config = dict(
    n_head=2,
    vocab_size=3080,
    attn_scale=0.125,
    tie_embeddings=True,
    parallel_block=False,
    init_std_up=0.0372,
    init_std_down=0.00302,
    lr=0.00195,
    final_lr_fraction=0.0,
    seq_len=1024,
    steps=10193,
)
Each number is 128 + 32 x the weight over the matrix's rms, rounded and kept within 0 to 255. Layers, rows and columns count from 0. Numbers have three digits each.

# layer 2 MLP up, 512x128, rms 0.0951, rows 72-126, columns 0-127
132178084130078119150084084109147125146075136155118102118135097096089082124201144094116124129139162193109080152127151158120129095142108109141136117137131182166167193120134141098106147172083128136097156125132126167099161159105109133147132139154161115130159114116110119128164118110119100120150105137153095160127116125192122110141059052148146170158115123125163160124158152107074124104116
115109149082128116110147100138181182137120187117122152143122143098086135157120089146179119127117181112121148134129131147135121159104099098124098082115130044142165136125125131155153127171121127083172122090144145121137149094117170134091138102153100130142088153107106096090089139156194127096138119180122171145105135091127140070107122105115118078158112122125143107076136129117100153066157
016084158173084082022139070111180189184097167147123151118155154162118113079141111156156097110100030150067198153137117106103118123109209138137102143185064138154100135154142102166121134135186138160143193114105135126201085127174075122132150099144125083131149097077128165153125121125110118134163152137123087120134085146171126103128170142222158126144102104130091097147092178103099120090151
117119095101122125119111159101151130144090169160144079137121096138140131149148119158150117089146160098138106108143140131122120120144138155099173102111135182128156103124148120132093133077092150141162132056148115080134170144157133123117136137150155098150104144115146156159137208101105140135108122134113094111058116105137118080125101133144076114091121138130112152119159107123114162105142
124055150128101088108134088140116115116115133103119137216108143109137135122125098128117100189142100147112139134104141120147163137084117143167085143127134097178149100142098117112125124126097144106073140092101131109134147131087103135082125180148128123195090136132125141149180184129144113135134064159128183143144141141110119086125104104101090118133135147154105076120130138096184136080156
168167143148103079129097122135135193164136101133141178184090136118060090157130041154139111175184088200079125143083118149130132161097104125080116074046199088095044063122165096055121129109126149176136148172084156116000184169006131057079103173187118156178056158118072171127161102144196138104120096124110166189134154135081130172144075073119187138113131087068091154055170121153116194089060
122137116173116123167162130156130150116186116122100129070147165079119105201147146092151116177141101155140099120129139148114123102135144169165110144142126151140119104121110130141154137149112120138130166135139107101135127138103138102115136142146163065190205184084107158168139120123108165158121118116135112178135117092141120089123092083064188079098122068136141082139121117100148103160159
124114116110138158121102106120088074161133166125097161120253104099163129115127185114132092098173117167119125057121112145162117053084227133147117141236159128098112148129187106148166141129093133177102183083139093069151116109148189103181136149129070173191028025089169098101104157165107105185115130108140113140161176198144132181110167096081106083128124118159063127114068155146094108102164
125156090190165140155132091133055124190110127121099116124111132118180152129136137122077180168127114104121103110195132107119110147150113136113171168166081191169126140163148120104154111148099075075071125080086172155122151081110207142109115114116084074157087145011137146188133130105073185097119128211133090144173127053109149125140091147147163093184137172168166053120133072122185094099086
153136083138150137188102137114140088098159101147071093061092123117180087133101145078168168102158192136118156137121113112091125142059081153071149170149090166177110111144145093153144138111105062145117099121111144175106166145115094112116166150088107124175137103134163103113138136145103219126174148155102170129090114131109124142105163198181110144114115079124045199116115209114141171116084
101154130145093127168130215129129143146096136065127126086134126150129122055107143138122136099109143134102129100197133110119196162085201140071127179183150129130075151148177132156166139075096147086134132178087172144127138128138169108116122146094129117149106155158149176131099068117153172133158070143157046121105166120101136149117133105038132132100131127101137188083130085185140179111109
076124176079158087148100213102170116115058058089179184157089144122067132089176095185140121107125109160100125126095154127155117075158154125096158089115127172116134133049108143063167131132206142100069120163119091152132153122184129147176170186156137137124121093102122125198165201167063077189109145102129061102166153099117143143173124181097158169116121143115132137167141091121127087158118
187059136084147114108141110079076110150091082064133131136149070105175051157137112077138099125095100139146110183154201157178135084167174099175180181135121147167143131158148097155114129159121110157071197096138097133075129089146139062150116143135164101150101089130152116171134121141110060186136172088146099201143076101079130097192173129151128192162122144171059114138100140083105119151197
127138067094127103210145079110090081146111153144100096140141104107080114092144159145147149197114128083085054200140138117138109101174173041157066136192122135179209139088138141138058123156174222124118119112134120124160099126113145103152144096134182103110153106168129173126127120109125203166160106107142079085129143131149140155143130117126119165103104171167169126124107093135191065107128
097104047105078183144150145121162098109166108132161166096128128144111095114110148143170186167162160141096095198117120084149147161150067181124112093150103135095085171149158076162109141127150110182145131158129179120105100119161104120099199127136179107090089178120129055076149124112087080156114069141126142198115094139116138131178070142102138120132126152134072134155153133150158125045134
145179097164067172142079162146081170120092163103140114119147128107140090116154113150122146151161148122070074126121110170148138186111103102162074158153151142119062053145167109138100116069140147119123135145160144113134134107150162128057121122091103108128163124096133147071148129150149174102131131169155134125075120199071135117127138127161102113156137141153130126136138107105186103085122
131097104104190211141117099105120118134121131150165110065122113123163147117122149158084154131086089148173191140157130107188165117121141106151114166186109128164175144119100130106138118123114113157122177090140144144150089096168058129130144134174069112143117120158142143038194138138128134121137156104115081115130096142073131138094126162126159169119137101180111136125149106203202049119133
100114114144059122088078137105117140164129158152124115124161135140113082151135102160143126146146142151162122141115114134105126134086138133126094098147088156147142116131140143144069115154108094104143108133136084104103107097083140136092103144116110096063172132128117166092128140111145174158179057148166111147157114193092134083097146105145129135140122097096120114152079153128131156045144
173109148134125172138119111135120117163126153169107131081118087123135124124139216151183140159098118154208130145147101089107200170123142131102083096153118122076102179060181169130050136143128132089080161175093175119119122116134165087118112088133126109158121114116159101130148075155136117163186100141069107153080152082118133147133074153114111063122134160178060171071201099112153150117159
123142099148122130146131168153157143119115103131176155148079132182156141111090083183100111117115153060078131155102163090154107165193108144127148133128099099116089142067163132123163123194163081095129078121136134122142154100138186110097153155113181088143161122051079105139131077100184111147116067116115201110200122182150107106154148106184141104058137115193137090119114075163098101193119
151107144137124158123076099108113116112166138119145133150130086122175123109149105125169089120213121129170120174161152139092113114117132109181095125118127088144142142148127131108125140082140145107096151142106176090129129141137076152123130119169106142124113114125113152156145196137154108147149104150065148123151104127204116099119089108158108152095154105123088090086133116133130153102178
114135112128078135102113167131105118134115156175144131152118073118138125124120104134163118118109119066118083128060107124172149136111163117157127084142097118089104148098143114143085121109074112167108093089089150086157126155149122181129113173206139131197113040117117106123102158084067130080136138152086052105132137136052091164092116097138091118024128067031139164148097211110155156100115
157134124175143107170121143115147150089100138099154149128189118148115102152111130103155109157134122114143146163104099171126085206103114151092154143091133116120123096164116071142140135142061084108165049108120124175124148110122214129124171142155084092159111106143125108122083121179189135101113118180086167181054131169137140098097169131168135150137131124107113093101124190130047196090119
146081134151093153143098118129125167193112141087166183112121185099147071136135148175152112172108098209097125123102074155168086122096152141181087135126186066134123088128144140137133125124174116098120134158133127132120129108128123109172115171099086095149107077128066057239103128119080149135170146118067101133175153120126122146159106111103155109145140167130131106100115120090139175104082
083150105147050080109084138163102210131146142098160119098126108137137141121129108130105119192185158158102146122123126108161138131139142096127137152139182115130036074152137117138123129074151143082151147112127121132156138159128153149125145140067111110116127097107118171111098155097162110118117108111214122155079166166145137125112186122164084144099127110074109134158120169076124076105171
127176133125116150158198236117195163126077149135158163125194128193113099138147102141137115126118115153115096136097096165127122140122112145155190067193105118149105147115050097147142134158078129113148117093110083106062179041126155182116117144123127096118176085176153149180089202144083140090127130174134024101091137193134117127154177181141163138192128105155168056139073092095132044097100
129115123182164086118103143119117174124131104091170102107152133106112143136125176124078120158147077172117106097209141153141185069112137188116087104086176116134151116188096122120129127100153151112124145134130133189105145096102123144158158156191096113120134068084125157113123070123102110110130139114128110112146132107128098141158150161108162124129123128125093115134100098138134104144104
123051154104179167157150176112162126130097131185079107189076097175121165122114121129110102139131168151117164156114153081139092130166137105107111088134115117143161104084128076176121121108138128134107107141127205180147134104182123100102133080131185082137110104128099121166165112107169083150143063130116115086112191107182126071120123149156161119120102087134116145132145076145147128085110
059144140135116093130119158115142115093100162126124125130094122114177137113104177088117137183146125126121125100133101145130093100144148124094162150126100149114167114120106107134165115099137085154047139102085152172124146185132169142114136118096115136176104117163096158125164139209127139115122078148143174135097124135105182191135139105197113147114137169141144120120104152150157143068102
171110136102170090155105050113051196133119101165107129080127122149126165150141173144087100101089055161118143095117087155147114098173123160127121173108133167122115123108135157118116122203191205100204129165105128149059129110150078166150139150209085161120136146131157164129152126143099186119076132089054136125177127040135132149152102134044138142079126163108118114147160136094142095160131
096092105069149101080150097111136104125126154149166126210135116136093139165081129174107135103127133155212128112133139119108083093098070171153082096113090079124154110119097117152150123149185079140156159125181115195123173144124126141100176121083137133148148119106166122116165098132121087099135116118112085125113147111147134101184133065100166142167139101075133136122141120083101134148092
117110105111133145109082170124191147106089154152133108066092120107232090090102169156128099132135116182185091099155104110122093097126132151156128156131091170129153140141122161131120114132136135125114142135136125132137086134137090123116107144112117133113110115139120141131132138134090134167100101155093162174143115130140127141088124161107136118144138131090157155117115184168134125136155
117109141118102069107150103182088067213144111134158114078144165208182073112113080108116042176112124182107138157104147127117178131105167098151117106150205098090094131123101113113151122153119124103130159189156068144064106147129153142098131110235155102107149136121103154047118117123112089123089141112164187123101123216124125118070143090176112194090155119149126101107084137143123123183153
141127119173118208132136106080176106108107104133147128110165122162112146104125141121142111117129079031141120109124037123125114118123149157091112164111120139185146141210104125161124117173131085138179157096135148158139157170191108109144137148067126112105168117160120147085135155110173112081166121156116119084143155119146104118110133163117123162200135146073160090098143148130127100123091
103088132127102104147163171132171158116087106160133116166089094144126144135120115163117121097052103132178127106096149110157146109164150173121103121143075158155053145161087136123144132156167136179160170183100195164104174114097132067038114117102085122131124089119130096081167092090091095135192158115135107099200106078084122161112176107057130129121133126113186146177174096104184113152127
119129097149094151118152138112156115139133112132143130090147164092096111041140183138158143131187098152144042128138109160121063128140135088123105128174143140109153153118148157211099113162111109145121152142148130133153068162171083131227089119148089099145124129117135192123131139135153152137156136161156132137062207159118123167094106154172114116084136143091079155106124106091108016100164
049105132147098133150154125127150150104132140141168174112094156096074124135182118090087126114080150175136092115179172096167148125152158132191086171077138160143141172133121118130157099130131161125090157114116130133136108188123117112115123128099193110142160195120093120132106146143143150143152124125051169162129122071114125104156133134133116153117139046129161143153019103096086181138119
139124162172065137140134092181058170177176132149096163100105159163093071124141176156140121179125136155129122165150153125089140148106116108106112115120111145093103121092115068147126144105166123162070130149094125108151111148106111107093117139139166099181169169092130096150136142164103126150149092167086086195187121130122173123096110166131055165089121138101133151201159121136128128131116
120124109076165163117087124104128145117125154130121117189133123146179108015144179116154130152123133153076069170139123117131173089106131126097129046164093135158134195133154187107119120105123090094129134126098096068108119118140069133133138119108086173195094130122161091112066082108113160197100059180068160124136169161096128139050148121081120132149125165096115173114129114169100165164120
122128092177092128099113120101139151184159152128120110210117105118146121153180125165103075139131109198141144116103157101097181102130106111153122163146160164115104135110077083127089124143130111095127110131069166143128184072081102151103186146111125148115145123061154177191191169124163083190132082110105063139132136142167137095111144122172187107148131140148142064110095061145157146064152
099123142107089099084097188115172186169163134119130124148188140123116089090159081115164122134088150109096182126140168104153127150175100102114134077122134098106140103181144102145124127127114111156152077084088145154156123142092189138097162133153106112133050185064150117147106148077134095109117104127159187151093088115123151125088164146137166085148129125095127100083167150135071188115168
124137116134106114116230137107122163120155139134114130061063099152072148178107187136072209163128102109088097101180108122088124147167152150082100125137206141089122099122150104155123112158143138079087195126100135088130154077165213128127104130131158055153170142064151180148120120125103219140143101153153000089061104112121157073113176093143152090159145125133153100150110082142105145115174
176180131076136135124084157145165084189093182159114109132186142075099095124082183136180098141035126091115078130170074151151099114086119099149111165078214141097188115117162099185050128132164135152073139129146088120155134150086130157157164069172202111163120110127086124079103161155148089118164185022052179132112123165154115135163124101084065135093129134185080206133074124120137056108121
116070139169132138136130128082130038116127118135099185109106165099118083134152170119060150154058089109127076143158092156095082146123129164172133165141137167110151189172150092105155143149150083098093112116134146103158140137088153137185147078136127119179083142078102133143183088135114120091117110125135155115122123156164136126151081116134116118101138140119158153184046103201188096075153
151109097143158117171097135204128137128106153104074091117148118134085128133128099136123108140141103134103167140119100129192162154172122160159153147138069125183078093171105152106114152117101166133137136122150162081142116129113123135097150141155138136109162103129136152111106116133160170163126094142126142199069144125028115128136164141179135099162153131117177099147127123115166104124171
134104114125166139160076199097145083144123188152139059119214150191130131112145051117120105144151200147116118141095070069105114114107177141133108091150114094090135086183185096075095126158117124104099089093186157117140117143188108095069136089056120136191143096115143164105097157147126153166062133092107137123114151135135133155084176119081100104153144129175125124000167109079136171107135
112075111148176164138168084109111138125112180104061177124074137149087093179112145176127175105169087122120119194137116081098131122133101122120173159133087169129152141083091161153136124146171112084121185166163115094171081125128167132071149169155132062148139109092172166143153101136126134074134082077016089130167092118184136162148146122145218173144116097179130057136064149106143128168136
089118085091185124199114136142147139144116179122097133131110145152118108060136158125123088214133093122107127125150079119127116170186149144149155054115093153152103127121109076081099125136121081090074062175093163192138160131142127136125096172137083159091113122082022149134135134105155111092141146070171132117083164134146127113141119157124160135153124050145112115155105156160145162109119
096128115167130131126119151109152085108129110142133138106161091079156040124110161128165141078139103149114190176171170139126045127120090086133105136154120128113126171186145113123100130196125137095096161122165106109116110146176107110200143142131096078229105146159133087107117172143097130141084167068151164123089130151105134156131128188149056182124125093160161157132149130168072132140137
129120130127096139107061058127161171136084103124093193141082014092220195100164138129167129093066167117111155160084062131122142121124101118103116186084123127157153114148147145145140130136163111047144137153117195184110160068182172139126117116121033189124127154175109089158192092135136162103180163133080134138183154099086123120085076134128161136111135089158115169136097071176092131189133
119091157172064108162129102134174127144095118078132164209106194105094081123163115133176095136042184227156091143182149168144157157142252188158151127117116107141196147120143133091098129088115123168132190142118145159143132129075084115107120164075123066112059128103120091119066163149119077129074118084113124193174160116174117097178147118082079133109104161143109098180091154149105091095107
164105177088182095107173103115132090189113094111110165162153142135182105079176131165163153109105124158134116176147118060189168165143134068073179173152137077188191090196128157115159122103148107112122106080102088224168152177157137029123161095086085075131148112134139091183135212149142091095131101092076113107187174070199106146034109114130125120096128184170175060114107148068113083166104
175148128103180157171141157197110122176102099161072092167078129128129123130087214136128163109052176105133173097126137126118161065114109105165102078119155101130218126172201053093117140145106123091161107129102107112161105112091148160117115114173096143128226149138089138085086205118192083130020104093175154163013146120090133090154110140120095114125153127148102125073132116147118155145058
100174076164157172134114168127116099138102134118134078120123102132144097082092142123118156147118116149175163175143172117070132133133120115150113144191159156163169086164185136061172119129117129118137099092136137088100117132147163111127142144096167113099149111159139160126152157107135129149070124146123127168158147148161133122185130192128113143085102134112186135149141157137099151134165
116155137165105230200109200141112078096147120099109118079142135164109111114165141094200086183149156154117133167133098115114107158156102131181110095142125115099100121097169148117123140173139072180006112117174168095124094082096200164141137169131134079071167120126115131105155114158125146142102155161107108116143132121108128156143151087119153136119148113117102115104088180123100095088182
# layer 2 MLP down (transposed), 512x128, rms 0.0793, rows 72-125, columns 0-127
142143136127153142120143140114120124112140106125122135150123144141112143116108121134121144137113147109121124131144133122123117138136135142126130122131125122118120109132123125114133130130149120113127120128130133113145128137144130134122122141125139138134104128138136131109140144140149134144134134118113130107099134118108131139113158127134119117133137132130124123131106120114147123134142
131150140156081132115114151116094147108162121126125161125104102133138116166134090141096101108091143107134127103137167110106152147133082096141121114143110135136132087119110102122098157123119150133130123091147099134117136128133110103155142105103171103113143138140133115151156119150099099141118142158116117117160140151147142139138148172096164140114140126122174139155150140153151135143139
088107101154107081058084143106186128132134145077079189161177114146138158118104134177168138103104092139064176119145113083171157135158112116165121145154101090143146132173095100109130169131192117138180174120107137111087119157160117103113203100106147168128141134101065206129131100085171168155147114173082083148144086150168118097189144130238164123129151061142102119157102146116080144105122
130140140108107133133123162136125114109144121144107105149120132102129122126117116140136141142124135120145120115109143151158109118120131121094120102081131130109140132129116126148123132108118147139136153117163108107121139141131146125119136134137134101153150114100132130135137170156108121119112131147129112094112122089126143112139118124118121130110123101131129142147149115132120148131132
152022204105062113123159088136064156115106127128057203157067197154098170104152106157186161165107196013081092126100145111168139147097115133185083159113076163180173045076104138139229146121107137095107177110175109099098173112101115109129123206117167124155113145117151095158161229166134125121126052135244172139147171208088144108125096130102176130030156244235014096155000148063173098063126
081255142034006124255063232111085123174100131100158236109167091106141000000141179211000015014200154168181121145054122198094106129154073182147255069044197139229123062159164165079118143106106159231108101153229055085198109114200166060227174160204048169050050204065143112120059040185255159167175123143088100190021077064138050026026152068208122212099142078255152110175255185228088140136177
100106147143130102152130140121104150145121126140088136088161141134155050126139159133140087145116142104133098115131152129109142174154134147109116135151126113137124115110149110149141125135103129153136104137136121144138152115115103124142125140131103065157130124131097133113125119133146164155130139144113109127110131134183128114136079117100128114123123127124126101144102130119127147136136
134148142064143089125085155065127095120123084140105117126193177155169122128148128212050074144171141134140152124073146124104166160119209116089143119152159187072083147096140072099177143152105073146095117152118109115192058125193102044111135123129121073124074117066164106085066179143077141148091234113133127174150105089112116169061184131000123135148112098200088158060126166165089102132168
108085066145059139072136220147174168107100203096143107099098119143068147084168198145109119161107185192199139082109151147067098138123194124100123162180197174093105111135103082076095127092161153232119116097118136114150108090046047143138169051162061058127103055136156171144184087106172132092120094132091097035060111142073104104108161139201123110101129182107190181103219191202169152087192
155126120095085148172165117105104151127168104122102123107084134115126069116129154103213164063083076141147099159142167137097108114193106122145102114134061126127146108134129138173103118075094147111098124138104131140162153138105123143053166127109095150123063138091118092127160153140108071143167114089149096101115137097172135164123149225118102132177139118122078081118131149149120116072123
154138089120181101144141149149158095138120123112137123103162160089119143123147112147151109144124184090137076116134111123188133147126162096105113168138127186099113177130108099100105098172086128097098168130194111099094182146079084170171128116187131133070127142105104109147137122140095166135163075124153127139078155080110138124185089169162103097145108083137170181090128084085119137146083
133150134162204110126137139151125189180142086086103152128118109114102149143191119100136097114125141176124091146122172111111180062132109099124103119099099172150143097076101142107150128182180147122098059148107107144109129140204081140173159134091134124160044066123145135173128172053108113140122119055203130082187094149161141119109164153080168115087154144088130127133155173115116101130151
130100054133109016074144207106072107111109076084141179167092171076129064189126129057086188197155127151158078066123228219162182140161138000249173103111193098086055123117162014151097176217174173123058190103123141147015132122160021066088104134146147060169051046128220113240125066140098065191046188217157094168138094139107136138170253216150152141075187000214058235161101172220071128150144
094132109123113141117175136135175135133195115118131130114160190146107160130148153142102136094112113147117171153147121096148148092135118044113142134152173116114125104101111081132140141149093135130101154189191168139099148121123122133124166133145150143120075128193128110105133148113080087091111125109161058106135158137181121130105080099124140134143110102132125151139152095136125095127151
162095112051087159086129128175152085072141132177184121092111105096149110127146149131108208159148136164111173140104130131140041139133078192111183121141127132076080167138131069180123095130102146175145089122144129140166130090235165117110177110199147156121137094106135091159160141104098076125110157112148124215113108154176146131161100102080135091128110145156064119143129077121126089115085
107132149137144119078092138148147148097141164094163148154172107095101195103088119090134127101076164147081155172093144111122099121131093108141172132143103087081148133124139209097206104138107121129098106080114173194147157060117142148110132124134170133099147197104092112139162173146096156116135119110174161133124068077113133153140138160097156114100100147100078064104112159161103160168131
096176207137103097135120116106107117166092178147088171134132090084112067087113095088091149126182162206162138073093138125158095121123139062176181113113123091175099132184130105119111077120152113143095125090159155119107120118063156112138161195164178145130176098118081152114144044110224122141128108152115095098091108128133143076136140148201099127178130125146129116052119149102112120103147
136123109123144131121159132139136125099147127142115110119131151140157114127104087135142130110131165108114098115091131136115148108100135121125134131117148129151115125124107122139132141151125103137131123099133115130115091132097119103142130170106128136097122158097105113116096158145154105119131128128154123117131129161129139142146092127125170115094148121133114126113126143119112104130123
150147141112168090124136081158115112171035140089093109123126133120132154160088095126080111085153129151108112109104116129128096099138131158119139138115105153111143140091108137073172082104181187155156108090119105141117128155139121116127140112145185126066122147211092162090115112161081146123114151144133143140122149160173164094132172055133119097118115106055102070175163166169097103048121
096186121155128129098165076108097137128117076157140097111190137151123153199100073134095107112105151073064102118155151094113120135174152096161184115004146218063112112114163186114070139132115114146160137147115096158107154135163201147062077154115173184118156158092082104116151142108156177137178117161125158099218139170059141122161128120136117085121147158113132108169104121144144109104127
137112179189130118132111091110123119123136103178144136153126107138095084083126084129168068135139134139126121125121130120121127124150116107107080116158120141157162130085149179111126142110094122098103129126099170093104110118134110139141110149140111154110144130088129104126136135146115144141122111142106151105173147104160127134142080146111139128108144156132132126102114120108140168115100
179184175177075135118120140138150032143173032081146131129108148131144073069113115094136255114172065103206107134146148130181149222045206041197166190063110147203136111116064181212151184132070101086105096107118144116148119171189050133157101157149082020190109107127084071113101226182109200127072123199075175125101142144143069104146152097118150146138110150100102143133038128087123149082152
114107141129139130127143150147116131134127117101126155097107168130133138135131118130125130115119119151136129140137134081120144099124124108150130104153147120155126109121144129118140132153164145136114131144126146116111136141150089116135121121123164139123133120132137140108157133124093115108148137137142091092147123116115121117116096139144137161103116145148128148143134115120148072153160
116128159137114216176126139070085115192149136095142186130145174137153116092156150121166113178139118110126154166121168128108131167082161163193108123059187091114144151147119116129112136165194105127162136136077120136143138097155141132163171150042118128141121097127066124176136088106104139102113135119119090161181113117156156157118085131086191075130146125100130156105086158123139148113139
115130125162141125091123145111131134154158128141097112116099107129121152115132107146139123119151149136148094157124118109103095093133087154128115131140140115150140146137145131152132122140134125171142174087124101162143153146149108122145134115117156107128157151084108142142139103136099140131136085100134141145127113114103123117179131124147157107099109091116125117079129145187104135079107
135120140158170100102107089242097162129179121147088106057211140198121098168118096119104133124169220180115034146060127162130137045059134122163113063211211129066139112183130168045113167129110151190114062118169108113236192099171095048144122096115152181079129082111168074125031110098072112116135139161084113125136092184142115141081218141239166146094119098148118164146070147036107013223174
130137086160148157101148072119122118126133144151161102122151142125135148139131076117129098147124136168141130131137138138134144136163115147151136101106133129117103103165151127162124137139105098180132093164120150126116136144153105130136101142159166157126094151137095066095159134097160138139139111146151103129151136133098133125126111076128147136176126111128143120125120109129115074192160
148121147116179104066140116112117099156094101107151109140162126149116100106120122135131155161121105113119135101115140130127145142151145183155122103131143143142180130107162135119167132173130154125073114157126126075150093103097137173147085135120174125098124158117174142118077120111147093118121168145156185156095138126151127143153158146129108099091160108182071138120122186106115115097122
144121125141111135129118116142121129139122115110150120129129138130105146157128103113141128090128146117105128120131139111141117132114108133142109118133159119134130124127146138126102140122151135120108127134143120121141125128122134134142102131133128128129132109146134146145119132106112114169131127102097101123139142124133133122115121145123174151132152137154126132137114120110124130129131
089137123105097120114144130123141141146076072182076085106105128048204170104131152178196122127098154168078061121161109201103137150157070127109195149091047165108084124139100161124125158127151103065085162109222157170077083162187161162102101120116116137145091117146037076145045050114168188111030095081139156122153197117124129162194179104062073037202156141108082202136082175056177143121123
093139130132135153106134117149131136129118135129109109159119145126124112106124143140132098107120151110073166154150144131125146115171128143070135117119097154105110113083158176132153120140099133113136144151151162136144123148102123131092146123127124120119133139058128114148113111142115105122106122099131142138158123154116095146166120185131125116137120106162127076108153140121168106129115
127123101103094146111116136117171145114117098129161098084113161114142113097127119142139119107107126158143096124145099159147102141139132114104133117122117138129148143140147152134137097167116142132135101133146135114128096135119139101129115124132099123138130136091129140146122160120116137124138127138126136148127123140108141126103109130111144130130134121130165156136145104148150114127133
138139160091101109105155135151087102138153233221161103040112117149114108137145122105153114197134095155140170111150111139072152126141187097160126181149159121079088134131116218144061151087159168107134213143133086098091185117168117192089134108156117114102075144075014128084140114120086075173149067082174190168183082108115117117122125104190148165103130124132061127102099157135111144175098
119138119072121109181139100159079144186134133090185086175048151107124147154081110115130172131111055139132110102138066154114118154134131168145098095132121064116175160110172078089122128158142146122108135121129101131111069117085138114100074124165131150107122090109136174116174119130107104133126142172150088187070131125067147093131155111071086130102163133126085114168184090150205148123160
106092118130108110158143150116162126120119128155121110134111130130116139156136122150121112116062115139185127176112127139147155123167149185122125133125118141127132146134083140110146111134169121144136168125098185145123157141131130082049144129115123115148144091129148118088163107088110108105174118113147125097153140091102112131119161107110115107130122125133162146135169098101152121130125
158148154104176154105093106142119169090167133147092152159117101134128137164074073088054103112132128142140118093128083092156208159109122164204155144107126129155121067119105069137135124098172158163121134118094138116128142100110108077000197121189100156084138085181153077153169101120177115153183105103125104166208053121114099097151151050145161105165131129167105187147131144168108194159104
127114142135121058201110162113149119105152083127109144154069139099088091139076106114045138155139152092148098129102217122094072100105175072140177158085150077174132154122087137102157147161163179134083090192125107132114114170148138108121111077106198102189087186066127172140147139105146139054142112058036161088127099154158109074066122159162076153133214131108147138087092106090160114120183
102137119097130130137100166159145128117139145135130139145140121103128120126113161128087136144132119132158123139119126153125130132150126147123133123131142160134134124082139108103156091139130151147132157123151143133128107118112132119148107149118124152110118129158111136144131130125124115126122100132114133139162149116096113120133118149126131105147091121141115127143119124110123118133122
163116175111134125099124148172150171120129063136056102114162095133140125081111098206136109184140135159050111182158104169100143125066164126063104107154139132139183250184082168154193167116119110063130090175089096125210131105139111088159100053132123155140148152140185162077086129120091216120125110191119176152128174146091121152085157167099178131096101123168185137109148082096108173102045
114149113110125131150156114094142149111127085190145137125127126102124086149149122158088129151177130142134145161102160094122058071186164170155109126121136142062137120092119120085128104122090184139111102115088123169156115091129099127118182155126093105101136135134175189104126163139183113116131154124167114139121168121147115150169089106153172106171123163179080037117131122135137143085151
096110148160091140119117151100125142135100118162101141082104163098139111126149111139112085122119099104116124096168176102117141124154088070124143079155104129115147102186126102096125137101144082131109115068112110154158134143129156160142149092152148157096131165149148134120125079177132116125127126096127094165198164129098151167128135144148111133130104136161084130157128082119108170066180
139089117141139130132119134125132159097110143116126155089103138167069127164136195147144134155115124095120102118115097108117124126119174152128133109165145164108154114109131139135114132142104114159136123131054147126117126127125128144100163136127133120122164128114165167122086073101117130091109097146101083099130092102135159161118143164171169105110144126122123105110127135126115159124183
203167107106128092162107060159146059158110192160107191123206130000059156060084179074153099145126169103209146092184099140129135199015101048102110182178091121122107209114081142169169150149180127190026162092133136188101111117130157139115039096117136140088133091085054105071102170133153127094205154115169130063113110048133165149164166038054033087150167097214130223095157102104088056089131
182180094179141100115102109151188149087162203109115193150166104123086130154185174181104102124135138128134074094107078178060089110120175141122121117113104142138157139159138116101144104127104113181124097108219098104138148136111084218131093046167104146108152118145128097060179097095159178111091125168144108135158129130200099136147177092058055180099115124146165143129178122184134112091134
138094136178131206150151132173193138078146128133144141145115118125116075093108121075105108137132108111118150114187103153083163167162107101063149150092093189137135139156139178124092098100117127170153136100101152130109134134109113096114132139150077095087136194133172172098097154090123193124125162173126124156142102117107087109085106110096105160142096109122152156088116097145140133080162
132030069111193084086093155135199147103235098130121147183170106105194229204156157152211138148211085077090172188048196066107173125117108152168067196199068084180079122075171111136094152191071105178112091152120218129120123144096135140098112161098059182211071165124066205097107240125126013180123061058154198081157203133079132133099229141024105035142134144014152123124139113140137156138102
124107056079194119125170161159165210096126116119128185097133155132070149098088149090171153083177133129101177095184133087172107089088164102148172138152076104118106147105138137137109091117133159142152162160168140068078120118085185243160206138157137096159139137110187126186142101166047102113113082134022082126182085173137140144162117186134141164156069027129135147059097084096130187073163
092122096144192060114099121140174116120167207168099160145108119139204097113176134156140086151141149179113156104066062069117061180187157137122167092176103158118149126068148075056161141124192144095102092109087101118139215134089181128098069134122047151096187151081038112089225134085173027147120216129245153109154169115173134120202171111157103133111146063096125057176150144208105196084133
061183152083118101071106178169115122181131119102198171149106137093133112108140151213133121084093022142102154135156151161150044129183064187114181128181075143088156090110135135192079159182137104078165105116183162090065163140187076134074171142111137086151155169180112156096135196169125155131068183153131075149065103161135134071184144143158061056121067043119075094143103116142177155171194
123111108168112207134131102157105180106073111139009175103105120163140253096069109111146200104139141124112129101157104097070185147147131151139133158111137087083105041105163095176106149118185151188129092202194185144110162124161174117102153150106131140139118106247114135196208140140062144131135161098121144119170142070135165121162069053149141087182128126152139148098155080158072124129076
184081140186146156149155099139176130075102108162115148159143079138173115121088149077132151150094163204127123210176199158116191156098193125133088174173093114141155139126119099193135103129084131056099104147194171152125151146145126141127175110147127045115093179144098110128143137073128089120084151062174146137123143135150104089180071130122102148066133145189143112181150093088107151157124
069182087065091105209130129081170124125118134131177119144163069183098122037153142125155104060045109120117130133177128152155100117192169150136179177099220135154180089179147134055189079140064066190117092074068074161100130064133062169106113049075101079134095137067190087172112180129207148119133116120212136106109103075188152081128089131140060136112117206128131149155106149170122170127112
090126133122098126139124099109138130105126119133136158097172148109104104143131088127125122120160130120122129131125118124153124143147136134124139164127110163126112137127106171160142113103113112145120136110138121125106136151159118113109120137110163109108082107119146116132155089098082132121185139127117118092171135141150124132125138107129128138141124106131137153156117130116130131104165
114120114166098111109124128105168107173138112112130138136173189133146162159161123135151133075130137095111139146123121104144088130114111109101107159111122134090120155097120126138103129145133129149134166144130113136117115152140124103120141140123131109156140145105168144109108163137135149117144151167140120085103137127139116136138149155123128130166126130160120123156114145150155080128107